From a checkpoint of a small transformer trained on Wikipedia.
Size: 26 layers, width 192, 6 heads of 64, MLP 768 tanh GELU, 15.7M parameters.
Architecture: LayerNorm before each block, learned positions, biases.
Training: a variant of Muon for these matrices, 445M tokens, 6795 steps.
Each number is 500 + 25 x the weight over the matrix's rms, rounded and kept within 0 to 999. Layers, rows and columns count from 0. Numbers have three digits each.

# o: layer 12 attention output (transposed), 384x192, rms 0.0895, rows 42-55, columns 96-191
# v: layer 12 attention value, 384x192, rms 0.106, rows 43-56, columns 96-191
o42:479466487501507491463514540482500504529479528517497513524541508513506484516470475495488510478444516542503504478514482492491497521510541535539491500490486541464516479513537512527504520507505467482538475512485490473488540537498458537411574494524556473477481486510494519492453500490497474537
v43:499502469466512498484511510485476476510506473523509487498570480493497535511535463507511494478503509512474478479545511504495534522507489485494540536486516472554505500492479511479511505491490509471455454520469523510518531522495504536508506480506495494525470488515490485487468510469533479500
o43:473470494485446521471466500456465501543505531454466484517484471493488518465496535483498510523503507487516480494497468497535502499485490516548480485490477486466517510471473471487508526494504494535469502538492491502522508479474509461515501511496493489498553515480472491531512495517530465506
v44:525501489517527526515510509513492469469455495520523476493468505503501531475506467478500484483519439529491499490449525496505495486477522480491478489470483482519517500477498492502500453514504499508479486510528523492494493519499516529494522485524492494508461465497472523499539501553454506453
o44:453511514545447514504477501487478479463531509510486486506484507482519459475514502498559488470481539503495504536530484509489448523455505504469506532521522487467504481510512527550486499511483481522520524519497511519472513527547481499483561522490487522495469520504524540451501494467517485496
v45:539503519487471527535480507531506475471502474486486499526499474529454486506472502564520490557498438540462515469484484478474507472532500511485535487540518522496493519480474483468525490512507469458457491528502516551479515466503485462489515514531497478510475481536527522516494491492517509519
o45:537535486496521488495504499468490541528502501493550488529537551471549491505496544468480516487506540466518471532508492531501497500441476505536487557474506496463516499478507541503492513495516500509448499486474471480487528515507551552554484496466548538454513512448480534468444539483494457469
v46:527504483466554476474575470529455510504470483475523440507520484500474509479489476507471515516523530489510502445478515514473531496512521502478512472492537470487522518537501522498521476461567493459484534516482531491525469470513523496477485508496534510557506426521495468476504506477482486527
o46:492524520490471527509439518491487496465514499507476491522507507516508512516503526495536525520515506535481517509458461460502450456431453493517540519512482494468516529485517504519488523523487493524432493503522489539447529497473477531539485483480496485478515525459465570497469524506501510466
v47:447493511546482529484479546526475498486535482463491475458464529531518478471479502542471485553466496499508504519515521474493542519520490484468480534516496514467432493528529521527507494468528509477509550512519527482472502490469491460543458493494508495520480490500457516470533461498464484490
o47:543522497498535504525515475529503535504497477506524476492514551511572487540530527469516543501482478486492504490462454511443483483500532549543479496457538508486496515505517488470490491483516507501491474463506500518490493470498464499502498520509534552530511514493500535500484521501507490509
v48:502516524503510469501468479489504491478527539530490517475499515475514474476448487462492470525468493486492461523517502508496529501503488488481482496489511535540474482518484498540504483528486501489512506476485500446501516506534468460500507465516549418549533496488478497474528442531499458511
o48:514480485480526519486520536506507500504479493503532475465486509548516509500534518472489496515503516499572525508502516491470488501555516514529530475486491517467494507508518488484510491480489486489498513529515485520489515494471517504460512503472479536521511506509527496555498520507494520528
v49:551494519520514490524518511502481574454499489496444494476456499538529471444495488509520514479511512537482489506486552499521540525501524496458505494495541496491536508494543486493506521488482487515495501494481484521537473433541458527526500506506563517486536477526493486474494522506441485508
o49:492516504499498473524502468479522448537489495480507490511508520473501513522482522500478476497476471484520476479499505482493480511478501484498470524514492496475502478497512497507519483489525540523496585496520511493506510518491541506541503510497491449488447525474484533495488481474462485504
v50:509444476534529478571510511525491514480520498472540571480472528514481501511452467493487517567488502501476493491485491506476507505491530496427469521482533499470526503522520511501436491527487504486483484496503478500503523489472481500499516521504521494505498481532512507500511481465466479539
o50:519530503481517485460563498495558508539530499478504445473518535507515511497499534507462454508497477459516499516503513464490497473503499532487479551533513510500464524540507497509520504477549520541518534495497471468500467502526494462517479516540513495495511533510517504476466519507497504502
v51:496556480515479521494498506498486476521509481450493471513507451518526513506497499478502491441478469507476455486519470534508492511505510482535470486500480529490419495525491535455491484485519515499525469456553534444463482510512513503476510526479467499532426495497525487463547506469499488481
o51:512495501565474500492531465515490471472511484518458494485497493515498480528480498467520485483520522555439499516459490514488506486503514552495533537481537456507498515481505454527482527507498461544528500512489486543516486532489521498493506500504511497509549478496506465503503493513536539472
v52:446520457525537489507480508542516491481541515508495500462498517460503472494513561471522515519509457491552468486490496505470559509464530496471545492458556486451510475532518500498508503516494512491506502511524464461523544488480506485491498529495452509481486433463548506529539489445516452506
o52:529514520479464524508522465484494512522494476501551500483483504573568518488504502494451562476528497531492515521494447476469489507476478493500484478538494496469499520486492513481494464484510537506489519485447541511488463464512537491534501488453526500498475476466490503522462497470463557496
v53:484468483498492486487500516483510509503495488483507457526561487469499489498483499548484518498519516469499478563515520484492523522487469498475509464516503463524474488536511514512527567469511503497502496539518531499491504553495462486514512512529545503492503487525497463527520508459501503514
o53:544520524496506479491480521509476524511490507479444472443496500520525497504551487497491498522495493487509518442482481511529528452538511527500503515477525500497524496487496458505491471533524527490504447463529450515498500449498476487519480497497489491491499523499503523487488527537508497525
v54:518506496507538542492520457462493512496470499510520533506520467495542510521502481492469452495522493491467508468494498531519517499485466464491525498507525494483455471510481507513487501505497506514455456535511512521460504507499537546504522503492498468519485495484539503501505505512462489496
o54:495524502507511519496474509499502518482509509471478471501464508501452509504499487516507475498504526525489469517485482486505456489487503519530497477532520486507562524504484444491502507475508499493499536486497508496530499505492531456480479518512479463494506502505494499508483524516510515478
v55:503507537499471519518493512478482463542547510515487497457480502485536501513522481519499537485507517514550522474473504453541487540484459513496451544555452490450438473471516500494558473500489532538498481478539515469501520542471462510494496465536519524539510479513482486519492499555535488503
o55:481468514538543448481443479530502538471489492507465514546483528522538511522550525491532510429490514425492503483502486526475522497537493533451514484498486473537490493492492484520447506493472522463505440507463507549488479485534506488524488467517518505510449529515527481506538511480501552464
v56:503484490524523489455483462496433455520521518500493502516479503485486522461486521484473507497530523523495465522498513519508456512538456534502498501492560499512484479503469444442482480507472515478514476477468494511465478478497483507539452499539512534498487456503493537479508522518497503488